Weights of a small GPT-style language model, trained from scratch on English Wikipedia.
Size: 9 layers, width 256, MLP 2048 squared ReLU, vocabulary 6909, 31M parameters.
Architecture: RMSNorm before each block, rotary positions, no biases in attention or MLP, normalized queries and keys, local attention windows, value embeddings, a smear gate, an embedding shortcut, learned residual scales, capped logits.
Training: 429M tokens, 3285 steps.
Each number is 500 + 50 x the weight over its row's rms, rounded and kept within 0 to 999. Layers, rows and columns count from 0. Numbers have three digits each. The size before them is the row's rms in percent of the matrix's.

# layer 4 MLP up, 2048x256, rms 0.067, rows 1372-1397, columns 128-255
101:472466559559458533483558545434415520457456298469499470531480603524568532440433547563454492495539405459532459519431441546493609403438406421480522489504544485519531504442573428389497409489541476541503541485502452489421462428450486535479570506488418497546460473418473501476517454485479552430533499447493516481463550524430453452533503518525496525521529410485525563417513511425465464575558
067:425467481498454394446457459545418509557510431460524477554446519435477559467462511487575446426461521421490447514531515460546542478427454465516566490429433650387557485576489478429418452454534501525529429481468502469447537463415510509493509485473440557501544541555546444540556360488418521489459501484556530521517468520446577464513500492481435451577558406403435587463522480526574566513509
121:500437528599421547450489412463465457533526516462555489556485498519500492506522467460601427549533538486446570504453537505632499525476455507487467548486470484437578399498484534453633510537496453587460518412453509402421597537477530588539504460549537503478509506433489454524466499522444566468457477504515516509527433490520457448517468530595389518631555426471677451445475526583611551628470
121:525513507545542428558471503449417460637582441454498573559492526513526524441539571594509482462531439517543461496519441490537551481444481462515512493496453557483603506523462575515486518490494547462562486468508404467473608433522515533530558436481446553575460482584526472555530545449466546490617445474546575613465512528480571484556544568535480529507458386445572525473491474434511496530547
114:530516470462514488415411380420428522551541547467477486441580528528559554538467573447547469475469474532600549463422496434507462543404494499560420455477478555451461359580472544542428539483512536466551418506565485557470571446431478521529481534547482437466565466490572439564553459473526526500484502541484426562453400508493461443420545500501450474548601509424450516550530442512502448531604
053:500486469544472414494492463466503528536473435426500472512519531424463581491431577530576428499421508487549516490400500492528491516518493465440559487449346544535535541468553501477513494464498487592520448471470424534486516531461586515535469534468449539495539511492546430588572487432442551509466471517530450529527463439487503336499586475506425447555615508417551584528525424584562503557531
123:459548486539433384422543509546518613536435438473476474457425507521501485403460532539508541438501546544469365444524610509547469517542400533423534517429440501521559438536520513398407545535504469550475472498558492470576463485555451476453425520542499486459454471536568491491533461479494506505478477514530472457588540554490597471542521466466541420602605496511483445504488513499537524472488
049:499552482573555469460495466560487571515508426451527435583434566473526560491457516495520446489500413441474479445466532514512551438486497498415537526501516620499566416575509528457548422450516499569531455530454502456507571504460544484545519462426371537483444564541560428581435518442449570558422406483565543582483450562470550511554595542492465479591520460405484530466529459482519552545496
058:445538453522506512516414503534430551509459415470559448510507509443473570479460534503518488485474521438527524492354538413533547424427494476429538518512447561443540444565442492432513498474545498579472408491475497477346572525414541554536459391462441555530544500519534436492585448416486527481470517510521501583524474540555508501517520530518436491537565497411520517501563395482517536464521
105:355537512496458442483497407464470452464489482483581454482507553497421589436521487435468430519509418448526537527435529394508474485460459397553526428390520453502470478571453478469556436487525543547607413427452564426519561473524512518522524460585508514513543457609543439416541464370466531464418478541565530514538502474453491486472523565520479501463522445509482494503516504480521488529463
123:441510456554521493467502504516529422565478408482558475503505492419442484513469463450600529412521464524615471473475486470472528431466424582523448499511574534548515498554489605482462553467450469522551492422413480468586557469486613528545490582503561458440453441508553509483464486457543546569488440499587524547523528503510450509492509587471449450498586460463462451412569507511459511639554
052:429517484523455420431413483484539521547463475496526473527373593515447592485457475493563471494486435455522430478430470464510544384424446492475487490480439525468518394546464476442470482464504396566516400478465490459491548527514596501520450536481508522640491503530515378619565415477412485556443474519546581532447442485441586521500562511505350480540580472457518549534527475484498544474494
102:466491443609468465549423510531554471558426552506543466455458480536463450496519495488457486479497514478458517540518602430474532510464391602518542424435438474482498457493505506476599529534536512583494539457396423466499481574501462512596552500530437510533494471554493543504552466552527525482416466455627489535479462492543550448528512506449451465536424554515508545549524466598571525519580
120:501586402456438527423547459434514461493508454459522475413508540446471563495468446526472400408497486420433490449522592464342455484481455480536472478460503625511484492416519548504456482540515438528532502544454488560487439461477585456550464505448456526537590420548449446496481506470563505563449540467593497526537449449536498471488462499543399457460532383502431406484538510508493512470546
117:473450469456464472426339490395412469481496462551497510520394489462482535446563484443548449585457460500478511479510494476418613586513353495458519450492542503573557486526543528357432450518543508489550497511480514445498493459495493570542471565481475509497525478432456353508525419476490478534484454473586428507524522573549413446471559531514493476552542467476550451532555491456510519546471
077:357575489481513449499443418494447562574510427442502428570473605467519522426455547489526412487448463495593474509432602433490480430436464537513544456523467607475504513570526509395577459464569525579510482476482426497527542503479528527525505481440462526555544505533536429564584468484467547527535492464529526567430436477474485520492549487602388410632545543422539538475545455449550491524504
055:501455443582507448402388491484487594563440439432467496516473505491503522569468453449576506482484508483499458505491552415465459420418538464511535485462457561485570551564502500494524464525518446569508428451431471526432519460461527487603434522454437542528573511483577466560587512487474518559486417499560481526498443542491567343508639489509445495513564478462473469500470435477568516555486
130:442591422578514533508496417499550527504445530553437501525493499477447575479533536415551478454440441494490592523458436354524534394443508537491456494472524476545496489514560532467644483470455493505542425508496472511527543547434553651454499538499507442488518453533488486446420479509387529524469516536535595523502464526537572446438493530471503413505534517507512547507553566538522458558504
118:478541480548520468486433412435584543517506569596498423423461493541490644557417538516496523510458451509453457459457470450539537397438469469548573513506477512515523573427527497460469443511466488476544479555423568527461468518506539544483488519415457501502560519506535389573487490472496505600478493490528441523452468560399635461484512515463420504562515474422552470556534483596554587513539
060:440614422531480454478500438521451503535514484432522448511428495493446484450481496521526414528473478467575472478426490458500498456409506489456548493445444482450570481586458446453570474444592496567513432459503414456503503440431560500531442441459437524493564525555496438566537454465371554545418495521572537541484418536464525500485534521523440453487653460452500515508475458481572472462590
070:380552446515474491415427425523497523565427460507521459504533533469482541465418458510647403483469504478528491509473573506498509471482515520497501410460406513413604492552544505496495441505494499537542465521492395508502525471459601522547416504491415582516594563541540447513539416511474515523484436494598500568484452509502528408467503385470390422494574455451540544492617483570560578549521
117:518483492608435499459450512506535448528484481558555479538495511448423603478564495564594519408516561492434578587399536502461496462512582496553548375426485487481556545464500578490531460452513478468444458474436315463488456471507509574489495400465533493488536548455564539442492559456583479471462519549483529570599523492385468567539506476521485507453554483490582430397489409547553581581488
061:408553449530468448445470454516446547481474436473542416515413593466424530471469532536512448470440519479524420514469611399520477473468453464500508488455404517499529504583488539419547451443510475527512465485397508485443483529473500425510470461504466579456531520582543476602588460412475503545484442502555511533509495520456494422505624466521504515523559491423549467428569449536540534492564
138:480504509499492499554429502533407466503466493429620438510532470445536559504486507416458496532528484375572599522530490449572488509501372473516500435513471514522490518505479535531603497548467550529504502573361512482515553499556483487523551571438499539448482489517510517551493495514481598557568443571550548497511435616534525430497593517446466456481535582397510482415464581509514624529534
107:526436488514476464448500469472506473500503483417506411403490548516486519548518545559502523427471481518470525513516532505515504588511489508570473495451493527458576504627478499451529542483479468508591473458522493511434531564515503454596494446525522532461479551487447522672511528536507555510472511513491532482449494520518423476485486467609410522494444409522551564521592470536586489582599
049:441536368574492519457433461481440473504444448483543426504480578475489616500424521502547493486478412473561464507436533457559489492435453454501518484488445512452517460510475478415511499427492499527588432521455403460457531500508531561639441512503413490431537518554472435508499470459374588490503450517543501560480440536496488490480598517511526414520517521498530506495540453546583566477532
# layer 4 MLP down (transposed), 2048x256, rms 0.0584, rows 1372-1396, columns 128-255
106:421566568437552454538582507491483498468529491517545475537483466487400487569471494528444530502478560523482489557502483409535484607554448516447528455543509421459476439426456458480485496482443492473515522530531540452482503467496486477497515514559611489510505518514489560539470530500446448552499481425483491562529558472544474586436481473585455471515499640713544495475484512509470456514483
057:482498618490529512469488513509450490622495593448462637489491425497505439537528498479473477522527498410527451516509454562597567527456453481494510501535559529586521399549585539452494514585503452537470459459443555528491553487497491478487490494473423489549510494541503584384591497511518510517631464545483469471519504538570596476576447614564511564568483504558520535401488480450482488481445
125:379472451444555393483512406584493497418527476483548500484474526542414503634479561491412606495469546366413495539478438490476431532562598429432570438535477590457431527507511562449464626517494461469492568543546541512462530457466520525468506453455516500484541423456521461417525442496458600500431518503494459503548589491541568527479503497510487477559578428436505417542517573509454529515587
131:556517546464565498556472544505469566537406503586509534523484518479479449442459556501351526469547555449523429495421562539445542548521426584511600529505536588460468506505537453525514440525603560494569469561498531511536487565500448383536434543502395512504468543467518437482459429429528500570384517423477546590474490401514470489456540549622455547571554472437457528498505463511461511446499
122:483451528480564441594435492544590539475500516506556628359530388596553506510519522535529503477524536498515452530549537489503530576402485495458477599469488492573587517475460528467443551597504575500441518571559511553521553477403522478495507502476444486616465548498476537494454606469441510485472629445527429436546536502515434409470579551542566493467447502667560546490490472427626548533464
044:488402529505560551512404478401550445518494598522544493374524516456497501491489467543464522512449409535456521453497542403437467583590395541515554592504511458460456535487596483457467480451414544525527504574522509522553503469509479505541511472462567535466475404546522491444518590557524435473534423448530492544462422483439521528501415535490444476522460497433432473491436470498517428515421
121:416533568521550408482485563537531495490470524528496543481560500453568467450473507552524521503476487514524580554567491531480505453583570498459406501453463480540447504500458422471481501525529560490436577444567447498453520499559449519421564492484580505507481447520528572500471530475474479497520510481555528482461606533550572484464544393497518444556431472591603465441525581558574445433419
025:514456413577446550438478492513563481618458545451517584438465431560526493424441519585479453514523575427506518528538578466471507474498522488519531425529512463558515459558422471449466462508541548444559431489542463533448565381549471477450429446509569532491560549472515527492586517611515531495545522612544566506432479438512450426568503467487615430525529457453452575467551444543419462473472
034:499429445552541549532451521526518531541433554466502498483463546443538484502427523471473487492434419506423587456566498488481488557526571490456523546493503563476538584406457554443496519424589560418553595495527475448534468451590453479471550468516605474511489495497458536544523578434463490467516474527531537483439532507561373508459475477484447463550464499480464496596524613495494538562486
099:515518412604535543459539464399424414466570528449638495587387531484531565615517437506553414440454533466544548441457472460537426531546505507526559484501458471459454526461498442405595513495500458491474560456545518444544439473458461530571539503407533532473580484512495518494485524418483491506415502426456542497590506420495463425475492526450522483502527546479559483524512548526505534582420
125:499569442525641419495509492413413491582443423462493493469476470542543513463493510542541604518527555509617404499504514499377499522447475569431506572537515503512482533491501485556548471541555401475454516503532507423480518488394593485506362486504500521528392428560488551482601511467536507545468544461510517547484649459452535541495534481391534505522511543483592470489457548555397511473544
043:523469567480540446373398544524368569434495535509542525463479527501514572489405533492535541523471502545551528505523507631506521506520495457457509510504516512439546511508525620350487507504526522520528543423582429403481483492524549521485375533585467414496456439462515418536497555522450556519493461494487441462496510480462559492555502523493433539496413498531488569532549527513593435533499
112:525478495409533543528534517606498583461454503537415504403512538523463393401478548536510528485573530503533439496416503478526526503591546447495492561552449395556510552482490533503454461509536517512519497538488463591557460469561555459527399511514495444595585485472416478518533447572505469500535493561440433399475476450568505519543411519540544500458542516670524489488576422430465485417521
125:513464416471533575579498535403580548494528525444407539550537471496535522487479542453548555510563498474530474479506470421505439542497488507511494528535571393576402436431445589423578543455532429451498569520509449584495468542523502430530457462456483564480499521546529502531431469526476554566478558422561524484448571430573447596544442490444445564511488470601553416523578539533504426469535
126:565390515499525457525497503456503465443464529479489536434514495477501508459498521459516469499557456511348469559480447542507456516500560480460545564557549500577527547380490502486453487532535544562498542549484488543448453451561535498468450550501411535517526466471444512527376517548532427507497554491471514505480662502433490477516390387482515470379558397434587498443512533534537437409478
083:586413461483561469546503465617586485490545555495369580516458458514509522498488430458500502558506508536540437518514515553473520558571454531451431584490651425550458569479487460449488555508414591456564477559502496516565523461523497531481537463406516396445482504452386606484511574566561593516505566513500495517463613506500519502438525559480497555469459560523485531492579455473489454443554
039:495481419448551607510486616565552505595524479445439515502497534387585496429518543562500562478433534452547551482513427472457538612452473540520452439569502483493541540451562469508453555454468445469556493528503520532496478421477495488597499543425485465632466476572586514490511526456539419470464611444568477516530447550461435487514522579607589447547455461461494479477460483426535530512559
138:436500505443428470515562491522501586476569487562498443549573470512577499541502505620453532488476482541484583465523501513387569415474588543594554406479518501511508536494444512502467437447449392543535491487479521476420557511508434444560561427654529480473497484591524524482520457503542490500590518586453435462482445526426489505533578486496511518492415434502374522565547518515530460443550
121:481493558452547545503539548452597533534540547501512466464517456510462469545511491560523485550512442545496530528493545496389551545409446451507521491497551454443488519414483442427541430562604506508546500505491499521445475523448508480504554523456463505480544429457592448555536446446556532502589559454538405567458452520460477468523425453486502466474509586300526424559496488415484565449504
046:491535568541539484581493530459521560541524568555402495513516500494606465540489488573467503461515529444496460531473545526557462499490567579584499576486528390469395514483498487573493596513488414468461507566454485456444404536530516485488426506605457476546425496398452483542569503589446449598448482501416516543463424518466418491432451357490464465526508518445440562379488458460561480472536
065:491458581465472486584505529567447562491510431453515521458585606485471509473505538486511503453477551538451468540497423519405562498517531492515504493501514580555462521599564438428575415583462530528415539518589525541389415501492480495411530492422474474494498522560413473479552544636460467417518521545404560511545542442517549519484418574481509521437417553578472627541437526470520411513565
127:399482520560426458509581565553515520514510478477430411493556441623512462503524534601525557551491478502539580567437460519491457486398456480537539520519431500580423528420613565469526420527478464510553469492405505432487459528543454479523579449483518542476396612526520533524451555481447417490594492519535527457604476538462516596575442517474502452531546437507481498555489496576576518503617
050:534510510645527476498467485445438486496551549504541493505478436521508528485529463490479523404446550424478605528588376446546521417426508478518442481578596502571534441502609493505472504562512486472513528506545509430476585568596512582493577533501463539574545601517431551538492484525579554576458532487541543534440561495486461533522458572455478482573510396451510464442457410592375506568470
145:539404544579464513528578463532457490457527495497540485476507420589467421517471458502476523422481538485400433556438426525596539545575602450517489561456510497574559582516533551465566474428451483459523562534521509531434604500550503411462496464505437539465501553496413444555522579483471490428547490515541513480434493463482445546531462562526422520492498368553528424572558508558510533473504
116:503528542498489495469527494426612552495552522479583502534460604480540478497492495486417489481617551531519505500547409527483452395583425521540424498508553501427551529485510475418455494476438479433602511525590456495437495494536468462508472468512565457492603556507538489489474538583530488552509596444587473502509390477531527551503582407446513590517567521513395513515357529436486519559388